config = dict(
    n_layer=9,
    d_model=128,
    n_head=4,
    n_kv_head=4,
    head_dim=32,
    d_mlp=448,
    vocab_size=1024,
    activation='reglu',
    norm='layernorm',
    norm_place='post',
    norm_eps=1e-05,
    positions='learned',
    qk_norm=False,
    attn_scale=0.177,
    bias='all',
    tie_embeddings=True,
    parallel_block=False,
    init='normal',
    init_std_qkv=0.0442,
    init_std_o=0.0104,
    init_std_up=0.0442,
    init_std_down=0.0104,
    optimizer='muon',
    lr=0.00238,
    lr_mult_down=2.0,
    beta1=0.95,
    lr_head=0.0117,
    warmup_steps=200,
    schedule='wsd',
    decay_fraction=0.735,
    decay_shape='linear',
    final_lr_fraction=0.0,
    batch_tokens=16384,
    seq_len=256,
    doc_mask=False,
    z_loss=1e-05,
    train_tokens=109600000,
    steps=6690,
    dataset='wikipedia_en',
)
Each number is 128 + 32 x the weight over the matrix's rms, rounded and kept within 0 to 255. Layers, rows and columns count from 0.

# layer 5 attention key, 128x128, rms 0.0806, rows 67-93, columns 0-127
[[ 78 120 124 113 103  76  79 124  57 135 149  70 163 135 107 102 159 171 148 183  83 160 164 121 141  70 116 105  91 150 140 103 129 100 100  69 119 148  62 106 131 120 145 157 145 118 101 130 127  68 163 169 101 141 196  90 144 139 147 104 104  90 142 118 165 129 132  80 150  97 123 134 136 176 173 140 121  92  79 177 127 163 133 106 139 182 106 136 137 132 101  83 140 132 103 172 117 102 158  83 162 136 129 143 123 191 111  54 185 147 108 168 116 188 114 146 132 135 174  96 136 137 176 149 216 112 160 209]
 [131 171 150 157 142 152 168 134 142  85 174 112 141  76  93 158  91 150 104 170 126 119 177  97  63 189  91  56 123 173  72 120  94 169 168 156 132  97 134  95 146 152 120 166  87  77 158 131 143  89  94 167  88 133 146 108 160 190 149 133 107 150 150 130 186 107  52 141 103  99 145 140  90 125 142  74 139  66 100 123  91 105 140 122 163 150 146 145 221 169  74 139 141 170 116  91 149  70 134 107 153 188 103 130  91 103 100  93 193  99  76  98 119 162 180 101 110 106 130 229 179 119 184 120 177 127  78 123]
 [150  36 122  83 113 124 146 125  72 145 110  87 106 141 121 155 135 139 117 109 124 134 108 154  70 125 118 155 157 132 100 114 129 107 132 146  99 125 137  88 103 129 152 124 129  86 125 121  64 186 143  64 102  91 143 104   0 195 121 131  76  82 134 155 147 209 122  72 155 153 120 138 157  59 112  95 116 122 145  99 124 128 111 210  99 102 109 142 177 159  67 184  88 130 148 164 165 143 168 145 203  60  92 192 153 148 208  81 136 126 177 131 146 115 128 146 137 206 163 142 143 139 185 147  94 120  87 146]
 [112 142  88  98 151 147 164 135 176 167 152 113 149 166  98 112 138  68 123  83 153 170 123 107  72 147 116 101  36 122 163 164 162 115  89 120 129 158 175  60 101  77 138 148 183  65 129 126 125 146 135  69 124 109 166 158 150 140 159 140 167 102 151 169 111 149 132 141 102 148 158 150 184  68 129 119 155 191  97  90  85  85  86 144 122 129 141 103 141 104 110 108  93 162 192 126 138 151 154 106 112 123 119 159  98 168 128  95 156 132 130 103  61 133 166 135 140 130 127 141 143  62 117 106 117  88 170 184]
 [ 99 123 158  96 115 206 142 143  99 157 198 165 134 187 178  82 125 119  89 198  69 222 123 108 109  90 105 186 159 116 140  87 126 136 154 141  84 112 149 157  53 109 137  82 127 129 126 124 202 144 131 120 173 140  52 117 157 182  89 129 104 107 190  59 128 122 135  86 112 127  90 101 113  89 144 132  99 148  76  37 132  93 116 114 197 150 177 133 108 142 157 150 148 140 137 105 164 115 123 110 115 168  97 120 107 122 123  82 126  81 118  95 127 123 121 150 149  91 182 134  91 190 163 132 122 139 159 135]
 [176 152 147 121 101 150  87 173 108  80 101 138 109  51 126 182 132  90 124  77 115  82  95 142 138 111 129  92 190  25 171 207 109 134 126  90  94 135 155 155 189 143 168 169 102 110 145 136 150 135 156 140 168 124 174 129 128 147 124 125 122 154 129 158 129 147  93 119 172 107 108 122 143 105 128 162 102  73  96 127 110 108 141 154 110  96 137 140 161  96 134 188 156 110  92  60 141 148  93 128 200 175 110  73 129 114 159 166 106  89 106 121 130 167 124 117 186 127 154 107 135 107 171  95  85  93 156 172]
 [162  85 128 153 141 156 111 171 170  61 148 156 153  75 149 169 155 165 143 110 114 123 106  92 171 146 189  92  83 100  66  97 153 126 117 173 149  65  92 152 144 147 140 117 166 118 101 109 189 156 115 125 104 146 135  82  88 139  89 169 139 124  75 156 121 120 129 153 170 111 141 161 147 173 108 142 107 180 129 129 177 104 146 125 134 165 172 148 121 100  81 109 132 141 104 122 158 124 123 122 160 146  64  75  74 150 153 115 116  36 122 115 139 120  90 140   0 186 133 120 159 123 123 109 151 131 157 155]
 [ 85  88 165 142 119 166 149  72  93  98 116 125 133 214 122 124 129 102 141  98 113 101 185 161 111  77  80 168 152 163 241 149  92 110  97 169 100 118 203 194 117  49  36 141 124 148 152 218 156  97 115 130 135 143 148 126  98 109 177 145 133  88 144 122 111 158 158 138 115  96 188 103 130 180  99 128  79 152 156 126 122 138 140 124 126  92 147 100 101 111  87  96 109 137 131 107 159 125 113 143 142 126  76 170 119  87 157 152 100 139 163 127 157 123 145  90 157 117 143  86 131  80 129 124 139 135 120 149]
 [154 148  90 120 143  54 152  84 125 171  85 155  61 135 146 124 164 141 160 102 109 129 194 146 169 126  93  99 107 108 195 142 153 140 189  83 128 155  85 124 156  94 105 162  90 111 165 163 127 178  92  81 101 103 109  77 112 180  56 133 113 144  55  70 111  84 147 176 151 117 133 106 101 121  92 165 165  99  79 137 118 109 174 166 106 166 155 150 141 170 146  94 104 142 170 130 107 172 122 115  91 126  78  52  93 139 114 140 161 148 144 148 125 130 102 136 111 157 164 124 160 158 205 110 105 134 119 145]
 [ 86  76  33 110 136 152 150 134 133 151 129 114 178 113 177 150 196 169  79  61 144 114 184 121 176 126 138 221 162 125 119 132 108 166 140 146  73 106 158 156 148 163 105 118 110 121  62 168 170 142  88 123 135 109 158 125 166 152  78 117 138  73 143 124 120 125 191 121 148 111 115 130 100 169  35 123 101 167  71 121 123 177  96 144  91 118 111 170 166 121 164 143 109  50 104 142 105 117 170 212 101 141 101 109  84 139 120 100  32 167 103 130  89 118 114  79 164 109 164 106 134 103 157 160 127 138  50 199]
 [137 142 187 106  98 128 158  64 147  75 128 121 204 219 106 150  91 122 139 148 128 164 102 117 155 138 130 191 136 132 124 120 103  96 145 146  55 108 172 113 128 177 132 125 121 108 123 143 145 178 154  91 164 111  93  81 115  89  88  87 175 133 170 108 117 142 129 141 127 167 188 108 121 169 112 119 115  82  62 137 113 113  86 118 110 120  88 167 170 147 174 185 138 129 108 115 149 120  76  85 144  97 162  73 137 139 108 118 135  62 101  78 148 110 162 166 152 121  87 124 138  98 104 163 160 144 115 170]
 [166 116 103 150 110  87 103 132 208 135 162   5 150 155 163 126 146 151 101 116 128 157 153 119 117 104  93 125 155 102 163 128 135 139 132 116  82  30 133 209  93 192 103 167 119  88 184 116 114 163 110 102 132 226 163 172 106 121  84 147 156 105 102 160 148 134 122 172 139 144 119 122  95 111 143  84 113 141 131 113 126 131 113 116 171 137 133  83 162  92  68 125 176  88 145 127 102 154  84  88  93 107  91 121 210 152 174 136  91 131 115 106  96 134 132 147 162 125 152 154 117 116 125 165 157 132 109 106]
 [160 125 108 156  62  42 105 117  77 165 131 134  71 140 165 154 161 123 167 102  91 189 117 104  93 129  67 113 149 101 147 146 138 153  78  91 223 106  89 143 163 132 112 124 138 138 130 123 104 238 180 158 110 121 110 134 191  93 151 172 124  71 169  79 171  74 123 184 125 152 141 116 148 159 158 131 102  36 147  81 143 161 120 119 147 105 129  87 185 178 156 137  92 142  74 125 125 109 111 162 145 173  78 133 105  65 140 174 161  56 141 138 114 122 105 191 108 164 103 123 119  75 126 138  62 149 146 104]
 [ 93 180 205 172 114  64 115  84 112 151  98 154 177 151 145 126 128  71 149  86 140  95 149 143 140 201 102 122  87 188 103 177 138 100 128 109 153  99 127 178  64 145  63 155  71 119 122  62 178 157 135 159  64 112 148 140 126 117 125 143 152 160 152 140 119 122 122  91 106 153 158  80 134  83 157 204 101 124 121 118 167 156  82 172  90 115 175 136 133 139 141 113 179 121 115 140 148 154 125 133 151  74 105 107 143 134 123 118  97 139  83 149 152 119 128 111 105 148 190 180 114 110 138 131 131 109 118 161]
 [206  86 165 123 130 150 157 100 153  88 107 156 118  89 105  89 109 134  68 148 119 159  90  99 111 127 106 119 126 171 133 173 189 143  91  98 186  63 128 163 214 114 134 138 120 143 108 108 117 137 119 128 133 154 145 143 166 128 101  97  93 151  90 112  95 187 148  73 131 104 152 104  55 119 128  98 165 173 164 174 161 139 130 144 162  90 144 109 120 154 169 131  46 163 111 175 133 106 154 136 117 107 132 111  83 147 157 134 142 172 110 148 181 116  83 143 129 134 131  84 153 109 122  78 170  69 138  75]
 [166 108 114 132  94 134 169 144 134 115 242 112 100 134 188 159  83 159 128 190 161 170 162 109 127 131 124 149  89 128 120 167  83  83 125 103 102 159  98  74 159 127 130 180 123 141 161 176 187 175 181  85 130 133 204 149  70 110 136 155 138 157 118 173 136  90 156  95  89 118  88 126 114 112 136 138 183 132  83 104 221 115  90 156 128 133 140  73 158 166 149 119 153 154  90  88 118 109 116 125 156  82  46 166 156  92 118  90 161 108 151 155 120  82  97  51 135 132  97 136 135  99 148 110 106 138 161 111]
 [158  90 176 113 155 126 146 135 110 136 203 108 139 159 147 107 151 122 129 123 125 109 134 112  90 168 127 117 135  84 168 137 157  39 133  98  92 188 179 196 155 138 171 180  76 165 163 127 159  91  75 155 144  92 111 118  49 130 154 121 189  95 145 146 145 130 104 139 186  82 109 135 144 145 110  97 134  74 105 195  89 124 122 106 157  93  99 158 134  57 143  75  79 140  99 144 149 153 126 235  97 153  98  84  93 111 118 102 102 175 112 104 114  87  90 174 116 118 118 101 138 162 107 150 116 149 173  61]
 [173 137 103 125 161 113  89 143 126 122 114 106 124 172 132 104 120 132 109 127  78 166 144 116  87 175 170 189 138 143 132 129 164 139 131 122 126 113 143 110  65 124 179 138 140 131 121 130 100  97  61 111 143 138 175 112 168 127 163 137 129 155 135 201 139 137  99  94 119  50 154 113 154 135 110 181 112 124 181 108 116 167 107 127 130 156 147 139 177 134 167 219 150  80  74 106 164 134 166  77  60 174  97  54 132 102 152 104  94 144 148 105 166 120 105 165  90 151 150  93 161 140 114 110 149 118  67 124]
 [186 122 138  10 168 136 106 101 117 102 161 160 133 127 137 104 164 183  95 198  84 123 116 139 111 158 113  88 132 118 132 130 102 128 157 175 174  97  84  69 158 129 118 180 172 207 122 105 100  86 149 139  99 123  95 145 154 138 114 148 148 199 132 179  65  99 121  93 167  91 148 113 148  78  88 144  85  76 110 159 167 140 134 116 104 129 110 166 111 158 161 131 126 131 166 165  66 197 107  56 101 120 147 168  99 144 135  78 148  95 166 103 108  90 163 130 190 153  79 133  79  70 124  90 165 130 124 176]
 [144 120  82 137 166 176 185 122 109 116 133  85 152  92 137 166 174  62 111 123 127  88 147 145  91  72 140 138 181 110 115 140 140  96 138  68  81 101 170 202 114 145 159  59 172 165 102  82 141 176 164 139 171 101 108 141 119 137  95 122 186 117 165 137 101 136 119 134  77 146 171 167 158  85 174 114 122  92 160 146 130 119 126 138  55 150 208 102 121 122 120 112 124 138 104  72 135 118 107  97  38  75 131 117  59 102  82 163 102 208 162 143 143  80 108 136 157 105 169 150 160 131 163 134 191 145 126 121]
 [ 76 165  93 108 134 122 128 112 120  95 118  98 114 154 112 178 127 186 130 180 159 181 165 132 124  56  62 150 115 123  82  50 102 176  87 124 136 149 152 183 116 101 117 138 110 115 130 176 131 124 116 160 173 133 194 188 147 114  81 126 191 128 108 121 155  84  70  98  93 133  60 148 105 103  71 147 121 163 189 142  87 100 177 195 148  99 115 110 124 108 140 151 126  23 115 154 164 134 131 179 151 105 124 156  85 162 141  92 128 122 164 157 137 118 144 151 100 118  96 116 139 105 192 121  93 164 155  87]
 [102 149  68 137 136 147  84 140 139  82 130 120 153 102  96 126 146 108 146  92 123 109 151 155 116 167  88 169 105 126 144 102 134 172 151 136 135 117  86  84 119 165  91 166  85 115  27 156 128 108 125 177 112 141 132 159 103 138 114 131 183 132 163 131 113 137 141  92 121 188 167  97 187 165 126 179 126 133 115 167  95 135 130 107 171 110  74 112 105 189 160  70 161 102 113  96 166  94  43 114  70 159 128 146 143 104 134 144  77 163 146 162 107 117 154 137 113  95 140 171  54 138 116 134 114 119 117  68]
 [104 147 164 138  96 127 144  82  92 148 120 135 165 131 142 187 117  97  67  63 109  69 132 147 129 126 143 196  44  94 107 112 110 177  76 186  75  80 149 142 121 138 115 175 143 137 123 147 102 170 118 133 161  93 159 124 145 139 102 141  96 130 136 158 135 180  95 142 164 133 118 112 130 136 120  87 196  72  70 113 160 191 160  71 151 154 155 110 120 221 121 107  83 160 123 166 152  88 190  90 115 133 206 107 108 164 103 108 116 156 130 140 141  77 139 102 135  94 104 120  98 156 186 185 116 145  97  79]
 [ 87 100 144 187 167 123 140 177  81 179 104 179 193  94 168  98  93 113 147 125 158 135 102 156 130 124 148 111  79 130 134  91  61 137 156  89 187 107 151 123 116 103 105 181 120 115 134 165 178 141  70  79  98 124 155 102 103 144 152  98 112 101 123 131 157 142  85 140 179 146 121 162 106  63 111 165 149 130 106  58  93 112 115 130 163 118 127  67 128  79 158 170  96 177 168 125 113  90 140 108 116 144 145  83 137 140 124 186 144  80 163 124 231 188 181 110 199  89 137 140 103 106  97 118 112 155 139  99]
 [183 135 141 101 119 126 121 128 158 150 118  90 109 115 107 137 137 143 150 155  88  82 102  72 116 148 117 141  90 180 143 136 163  83 126 145 120 104 141 136  66 107 122 155 144 134 136 128 121 188 169  97 154 113 132 105 139  84 109 125 157 126 162  98 187 105 143 120 188 138  73 134 133 159 108 108 153 118 175 129 186  99 128 147 174  61 115 177  70  56 209 124 137 144  90 148 166 156 183 112  87  64 110 135 113  99  82 149 190 149 166 106 119 100 197 100  81  80 161 116 111 146  94  58 146  97 107 152]
 [121 131 184  94 132  57 119  44  57 103 125 181 168  65 169 106  79 105 130 205 168  73 176 145 122  94 156 133 112  63  93 180 179 166 173 131 103 100 115 109 109 128 118  82 124 163 186 116 121 148  76 168  60 101 105  96 167  67 126 121 108 168  68 171 108  74 113 138 188  70 187 154 137 153 148 150 100 133 145  71 136 126 101  69 144  90  98  82 126 186 138 111 175 148 154 204 142 115 147 153 131 172  89 118 177 135 123 151 210 141 139 103 124 134 164 116 156 128 167 103 159 112 100 192 127 135 104 132]
 [111 109 197 115 161 115 118 122 187  93 151 146 155 154 160 123 177 116 133 126 109  78 140 130 135 146 127  66 107  52 105  68 153 124 168 129 114 158 153 109  94 182 130 147  65 104 157 189 117 144 114  89 181 101 108 117 165 120  96 117 148  92 150 108 135 115 159 139  91 146 127 168  98 116 171 100 137  84 128 101 139 131 137 110 145 146 118 175 139 111 125 135 122 158  42 137 122 140 146 163  98 130 122 148 116 100 191 141 139  80 129 197 138 162  71 135 120 156 111 174  94 101 144 126  72  48 106 189]]
# layer 5 attention query, 128x128, rms 0.081, rows 68-94, columns 0-127
[[105 191 165  92 165 121 154 140 113 195 136 198 111 135 115 165 112 120  82 167 102  89 158 117 160 136  69 150 109 116 102 107 104 109 107  69 145 138 154  86 147 111 120 149 111 194 116 110  41 146 138  67  73 135 130 177 140 144 125  12 140 121 169  91  80 107 164 144 213 120 178  99 150  98 135 142 132 121 156  97 159 172 101 117  98 179 113 122 177 176 121 129 105 201 166 111 153 116  37 158 137 182 130 158  74  70 123 163 128 162  79  93 152 163 136 142 151 134 103 111  82 143  79 146  86 107 121  88]
 [137 114 126 146  98 151 144  78 129 189  64 181 129 135 154  92  87  58 123 130  77  98 127 164 128 148 131 106 156 140 103 116  70 143 111 156 149 138 117  81  62  91 145 191 198 167 127 156  88 152 138  78  91 127 170 135 129  88 193 162  58 124 102 142 155 188 143  57 192 128 125  79 132  86 115 102  88 112 127 169 106 140 130 164  83 104 136 153 174 179 127 174 133 140 168 175  58 159 152 103 155 146 170 176 118 143 103  83 138  41 188 150 121 167 201  97 183 148  94  78 118 113 126 117 162 112 132 170]
 [108 113 179 142  80  81 147  96 136 126 124  95 153 137 103  74 152 106 110 130 113 124 154 157  71 124 139 141 122 120 183 118 101 116 150 132  75 107 113 104  92 133  66 144  60 155 149 189  99 107 134  96 115 168 107 153 123 166 144 159 137  79 177 161 126 151 150 121 131  88 159 113  78 146 138 107 187 148  93 166 125 132 196 137 108  79 179  85 119 126 168 147 156 126 180 119  79 145 151 126 188 136 101 147 137 159 140  88 163  92  68 129  81 133 155 171 118 139 129 188 155 182 120  94  89  93 104 144]
 [106 129 114 147 133 181 178 160 107 145 158 148 138  77 109 103 110 182 128 110 144 170 139 168 107 156  91 126 108  96 185 141 110 113 171 194 134 124 122 146 104 147 167 126  93  76 107 144  94 119 139  30 107  96 124 130  92 116 102 107  85 186 167 179 147 144 116  96  59 184 161 104  56 139 178 124  88 121 164  91 120 142  98 118 193 185 105 140 119 153  90  80 149 125  54  95 139  91 163 163  97 109  68 155 120 132  76 161 144  61  96 150 127 114 102 115 157 182  67 159 147 188 118 187 205 118 147  83]
 [134 169 121 130 135 140 155 154 143 122 152 124 136 143 153 137 113 148 137  84  86 117 129  55 129 157  79 127 115 111 169 110 137  73 126 114 105 107 131  93 111 171 156 105 171 135  70  71 163 175 117  35 164 122 147  77 114 100 119 148 176 133 143 125 123 183 133 150 180 117 152 164 145  80  76 149 119  95  83 123 103 133 122 179  98 128 100  44 109 108 108 200 123  79 146 143 166 139 102 173 141 137  83 112 154 188 121 197 119  94 120 114 140 145 152 106 146 157 143 144 115 187 107 139  66 112 165 131]
 [180 104 159 160 130 123  36  75 131 127  96 111 124  75 175 136  93 194 136 137 128 156 177  88 121 108  77  98 143 132 140 147 109  94 156 130 121 130  91 109 179  81 138 205 171 183 169 108 127  94 125 120  90 107 172  93 158 105 134 130  96 201 116 149  76 103 143 120 150 129 112 248  92 155 103 121 167 137  92  90 120  93 125 187 135 140 115 165 122 179 121 166 131 134 144 145 202 172  70 140 130  71 134 145  97 178 125 134 149 150 123  82 150 137  96 100 121 105 120 127 107 121 196  70 110 123 119 107]
 [129 110 132 138  51 106 119  97 129 100 195 115 116 148 190 161 107 124 150 100 141 149 184 134 124  70  92 143 149 115  77  62 136 104 120 172 130 138 202 183  80 104 107 133  64 107 102 171 104 146  91 125 204 119 169 128 163 132  63 139  98  62 143 145 136 153 164 115 115  85  90 144 179 122 124 165  73 155 140 118 160 108  69 150 151  93 111 139  98 112 118 128  99 133  66 128 154 120  90 169 144 127  72 144 127 130 139  96 134 145 131 191 153 159 121  99 117 120 114  96 152 128  80 143 174 135 118 151]
 [ 50 206  80 131 111 141 121 145 132 141  55 164 116 143 142 104 158 116 109  90  93 104 109  93 117 135 147 131 108 112 148 166 135  73 106 139 124  92 144 124 169 155 131 147 150 153 170 163 155  64  89 127 131 112 146 153 184 118 123 177  86 161 144  63 131 141  95 140 168 107 116 162 122 130 182  98  93 137 137 132 111  74 147 117 178  91  84 124 184 145 188 100 140  87  88 157 155 113  77 124 123 136 141  57  85 122 139 168 181  89 178 117 125 126 197  94 156  81 118 114  95 151 101 135 149 101 182 103]
 [127  36  30  91  85 107 108 152 129  85  71 161 126 128 160 186 160 157  86 172 153 126 133 138  48 139 156 117 111  33 135 143 144 106  78 141 151 129 159 119 123 143 118 119 162 118  89 165 155 108  98 125 144  24 229 203  48 173  92 110 107 128 134  95 147 135 140  71 117 168  72 166 132 125 127  89  96  99 112  97 117 185 155 156 158 135 124 171 171 143 104 152 204  77 130 107 160 143 130 123 110 136 101 126 153 130 109 130 189 140 109 116  90 150 121 110  88 150 111 158 106 106 165  95 161 174 136 159]
 [177 121 161  96 118  98 131 164 139 156 120 110 147  48 109 120 109 137 137 143 146 157 118 115 105 131 117 151 180  83 158 186 140 111 130 113  85 145 162 201  74 118 127 152 150 140 140 107 149 107 124  97 147 132  99 142 129 140 186  91 211  93 190 142 113 125 120 108 108 155  91 112 126  89 134  52  87 130 114 177 118 151 118 195 159  98 106  68 164 136 112 100 137 125  86  96 120  93 118 122 153 104 128 146 180  91 168 112 104 128  87 104 158 156 155 104 169 145 130  72 120 156 148 239 132 118  77  55]
 [139 167 124 152 110  70  83 140 127  57 136 125  92  94 106 110 133 147  88 102 159 132 162 166 123  88  44  46 108 137 103 144 165 108 130  58 154 139 122  95 122 119 128 162 143  95 152  89 122 129 110 112  85 126 140 170 111 154 125 127 123 129 140 143 173 185 175 218 157 120  90 165 140  78 196 137 134 114 142 163  95 140  71 166 143 119 137 146 175 123 143 158 163  97 126 129  64 122  97 126 143 121 148 124 189 120 131 182 177  87 106 177  84 117 142 179 167 147  75 122 124 149  96  67 141 147  99 110]
 [137 185  93 176 159  67 120 128 124  97 101 144  90 153 145 140 131 104 146 101 163 156 161 115 146 160 130 175 156 218 148 130 130 130  99 144 174 119 112 124 176 120 181 189 151 117 164 100 125 166 131  48 186 171 115 137 150 105 110 169 150 121 153  95 152  68  89 122 102 108 135 129 176 132 126  76 101 117 157 158 171 178 125 129 108 104  86  54 179 124 116 137 153 156 128 134  89  60 156 179 130  95 117 177 165  95 116 107  84  72 146  99 136  67  74 170 103  65 107 166 126  91 106  70 101  83 166 154]
 [120 102 174 139 149 141  97 146 117 111 139 137 139 135 155 130 127 142 147 141 164 137 156 157 149 121  73 174 165 163 158 139 109 133 170  82 146 171 123  72  64 106 109  84  83 126 151 142 134 102 150 132 119 145 152 156 108  88 150 175 172  28 189 148 105  70 114 127 129 130 136 139  97  96 152 130  94 156 133 110 108 106 108 130 135 130  76 151 154 111 144 183  90  55 122 124 113 116 120 138 153 154 135 106 172 129 132 116 116  71 138 138 103 127  90  94 212  83 195 183  87 118 100 143  80 170 195 120]
 [156  56 149 165 119 133 154 113 135 131 164 151 156 120 138  87 143 127 136 122 151 184  96  84 154 140 105  79 101  77 146 109 134 138 118 147 147 111 120 146 157 165 105 112 140 180 149 167 104 160  67 118  79 152 117  93 140  45  92 129 159 102  78 122 117 135 203 157  95  97 183 136 145 189  78 102 115 151 216 154 147 146 139 119 182  83 150 156 169 120 107 146 120 121 117 168 132 122 141 126 145  83 159 112 116 121  55 161  59 148 155 135 138 120 144 128  77  73 101 118  86  76 116 123  87 115 144 110]
 [141  95 200 154 146 121  90 107 138 148 169 185 159  79 168 142  69  78 154 158 125  75 177 112 147 185 101  82 102 142 132 147 152  66 117  65 157 141 102 144 166 188 161 128 104 140 132 178  46 136 152 113 144 163 174  99 118 178 151 130  98 137 129  99 104 178 166 159 119 163 105 126 121  88 138 170 154 160  93 128 139 160 181 122 134  87 129  64 109 132 106  96 144 142  92 102 120 140 123  88 175 122 100 110 160  88 138 110 167  35 147 137 123 127 109  91 146 137 103  98 122  55 205 114 143 111 162  85]
 [ 84 145 119 127 163 164 134 168 195 110 108  63 159 121 128 176 138 133  72 145 114 157 156  94 148 129 158  81 105 110 124 125 104 103 128 104 114 166 147 167 104 134 147 224 160 116 160 120 189 125 110  89 203 124 156  75 142 113 127 155 102 162 168  99 171 106 133 176  73 141 114 122 146  89  61 124 162 166 160  79 105 156 118  87 133 128 114 190 111  63 123 178 162 157 118 101 148 113 130  84 131 159  77 114 129  68 104  63 179 139  83  99 174 167 184 117 123 195  91 138 128  95  98 104 100 132 114 148]
 [112 124 168 112 147  92 127 147 150 160  81 204  45 123 150 137 190 174 100 127 115 160 148 162 166 196 128  98 134  82  65 135 160 141 171 195 136 128 105 131  96 171  87  62 139  86 107  95 128  70 142 147 119 159  94 138 144 103 154 141  98 116 114 201 156 120 163 136 170 110  83 151 126 110  68 101 126 174 137 101 137 105 127 164 133 170 129 135 113  89 128 110 137  99 126 126 124 143  95 147  70 135  88 155 139 163 131 118 102 142 102  52 170 148 151 152  86 120  44 177 112 113 168 114 143  98 140 120]
 [105 129  49 124  99  98  82 123 150 132 171 141 117  92  98  93  55 149 104 102 180 128 104 133 179 137 173 145 113 122  47 119 173  87 206 158 131 168  53 157 170 173  87  42 108 135 133 188 128  93 172  84 129 111  70 150 121 105 169 131 120 174 154  66 137 153 147 122 150 140 193  91 120 219  81  89 123 110 100 172  67 138 108 134  93 129 120 132 106 165 171 106 106 142 189 152  90 152 161 162 158 148 107  77 162 139  79 170  88 173 155 105 139 194 160 138 118 116 138 101 160 119 132 137 107 143 124 125]
 [159  90 128 154  71 189 135 141 180 169 157 108 138 115 139 168  85 137 156 140  99 140 126  90  85  98 175 111 155 136 116 100 133 114 105  74 125 145  97 116 111 143 135 131 142 100  48 138 134  92 113 129 117 135 137 143  89 120 103 136 118 126 218 151 209 169 141 170 128 101  84 160 140  71 154  54 129 101 182 135 114  77 180 144 114 164 156 183 132  96 137 129  58 150 125 133 109 109 121 173 152  89 148 159  99 136 106 127 147 150 156 132 138 120 103 139  81 148 109 180 132 141 175 128  98 167 109  36]
 [171 130 121 105 189 127 134 101  91 133 101 126 114 106 144 112 127 105 168 114 111 177  97  88 153  63  88 110 165 133 120 115 125  86 122 106 174  63 154 170 146  96  60 106 135  70  98 116 147 144 138 149  85 126 177 105  95 130 156 144 108 182 103 145 110 145 112 109 169 147 117 126 150 126 139 153 121 145 109  69 165 176 120 118 205 157 121 119 177 146 133 104 131 142  86 200 152 105 190  97 139 188  99 136 152 149 155  68 231 111 127 216 122  83 115 157  88 138 103 170 125  91 128 121 124  90 129 124]
 [138 150 110  79 131 115  87 155 121 131 143  97  96 112 184 122 159 141 109 153 145 170 138  99 136 131  95 112 129 170 105 143 146 103 121 131  94 150 190 111 137 172 156 136 116 113 105 126 111 153 120 154 113 136 132 149  38 162 104 142  94  95 195  70 143 106  71 116 154 118 122  81  79 132  65 170 160 165 168  83 184 103 102 152 137 106 162 110  95 113  97  90 128  83  82 127 101 138 140 145  70 152 212 159  93 127 170  58  87 125 143 187  69 119 119 172 177 153 148 143 116 113 144 132 125 180 165  93]
 [132  61 117 128 119 150 143 122 146 148 115 223 119 124 111 188 177 110 126 171 177 181 163  59 157  86 139 166 113 132 133 108 130 172 102 148 105 158 125 143 108 109  69 100 169 157 187 154  60 118  77 151 120 100 116  72  83 197  93 135  89 123 151  82 171 127  85 163  73 195  90 128 182 137 105 132  94 143 103 181 158 131 129 155  93 108 111 118 146 135 158 142 115 165 123 143 135 119 170  99 105 144 144 158 144 127  82 150 138 156  90 118  92 149 132  83 188  59  76 168 144 119  74 102 119 154 104  70]
 [102  75 178 169  77 131 125 122 153 190 185 153 143 144 129 185 116 147 172  60 140 123 116 180 100 104 142 192 120  89 139 166 118 142 111 133 130 150 130 123 131 107 120 171 125  94 158 158 161 131  76 112 134 136 131 138 130 130 143  94 146 131 144 117 107 125 160  60 139 147 122 193 111 114 158 163 135 141 109 175 120  81 144  88 161 135 148  64  78 128  79 157 176  96 101  66 108 110 142  99  76 184 155  85 100 136 115 136 115 132 120 152 119 153 107 205 199 104  86 127 123 153  76 115  59  38 158 189]
 [130 134 146 121 142 118 142 105 126 161 104 157  78 107 109 102 114 163 183 166 144 100  94 148 136 108 127  65 116  75 182  87 112 126 161 151 132 151 182 182 126 146 164 173  99  77 134 154  81  73 169 117 101  79 143 130 180  99 103 117 138 178 102 119 170 154  85 166  95 132 126 126 153 176 135 116 167 116 137 161 114 108 215 126 139 124 101 133 117  62 178 159  72 136 127 141 102  88 140 132 162 139 124 165 137  84 173 116 119 156 141 117 142 104  74 158 166 139 137 121 141  83 146 129  70 152  80 178]
 [122 129 142 100 133 126 153  87 167 123 179 149 127 119 148 112 160 120  93  74 153  76 140 168 181 117 115 237 198 174 107 152  95 187 132  89  69 176 176 220 110 126 114 103 197 160 140 141 118 137  48 149  94 146  73 154 119  92  89 122 157 118 128 127 141 106 186 112 140 101 159 120 125 124 149 176 146 164  71 113 110 131 142  47 126 101 133  94 110 101 102 154 141 114 115 144  85 116 130 128 128  92  41  90 157  98 135 222  50  99 105 102 147 135  85 104 110 128 116  65  91 125 142 109 160 145 129  92]
 [113 172 163  85 167 158 143 128  93  60 193 180  80 131 154 142 106 154 105  78 106  39 149 116  98 116  99 134 113 149 177 171 120 122 139 106 108 153 173  88  78 131 100 166 108 128 122 113 156 137 165  86 117 141 132 101 161 117 143  84 163 174 148  70 113  98  83 103  78 145 134 140 141 180 128  83 157 139 111 137 111 112 141 166 129  92 139 176 153 164 106  98 168 147 182 137 111 118 120  93  95 106 107 200 141 188 115  69 174 145 181 148 116 159 154 113 114 118 127 139 100 127 109 124 141 129 172  88]
 [150 104  90  82  90  65  99 114 164 144 147 128  84 129 191 164 112 139  98 138 114 149 104 124  98 111 207  73 129 193 169 139 132 115 108 198  88 116 150  93 103  91 185 132  86 171 165 110 154 131  97 125 121 145 140 151 154 138 178  67  97 130 121 112 143  56 127 128 173 166 131 157  96  74 199 154 135  91 173 167 117 128 145 121 166 135 125 122  94 133 102 141 124 130 147 150 129 155 117  96 147 154 131 156 176 109  61 189 192 136  90 133 155 122  90 112  69 134 127 156 113 111  74 157 135 113 118 121]]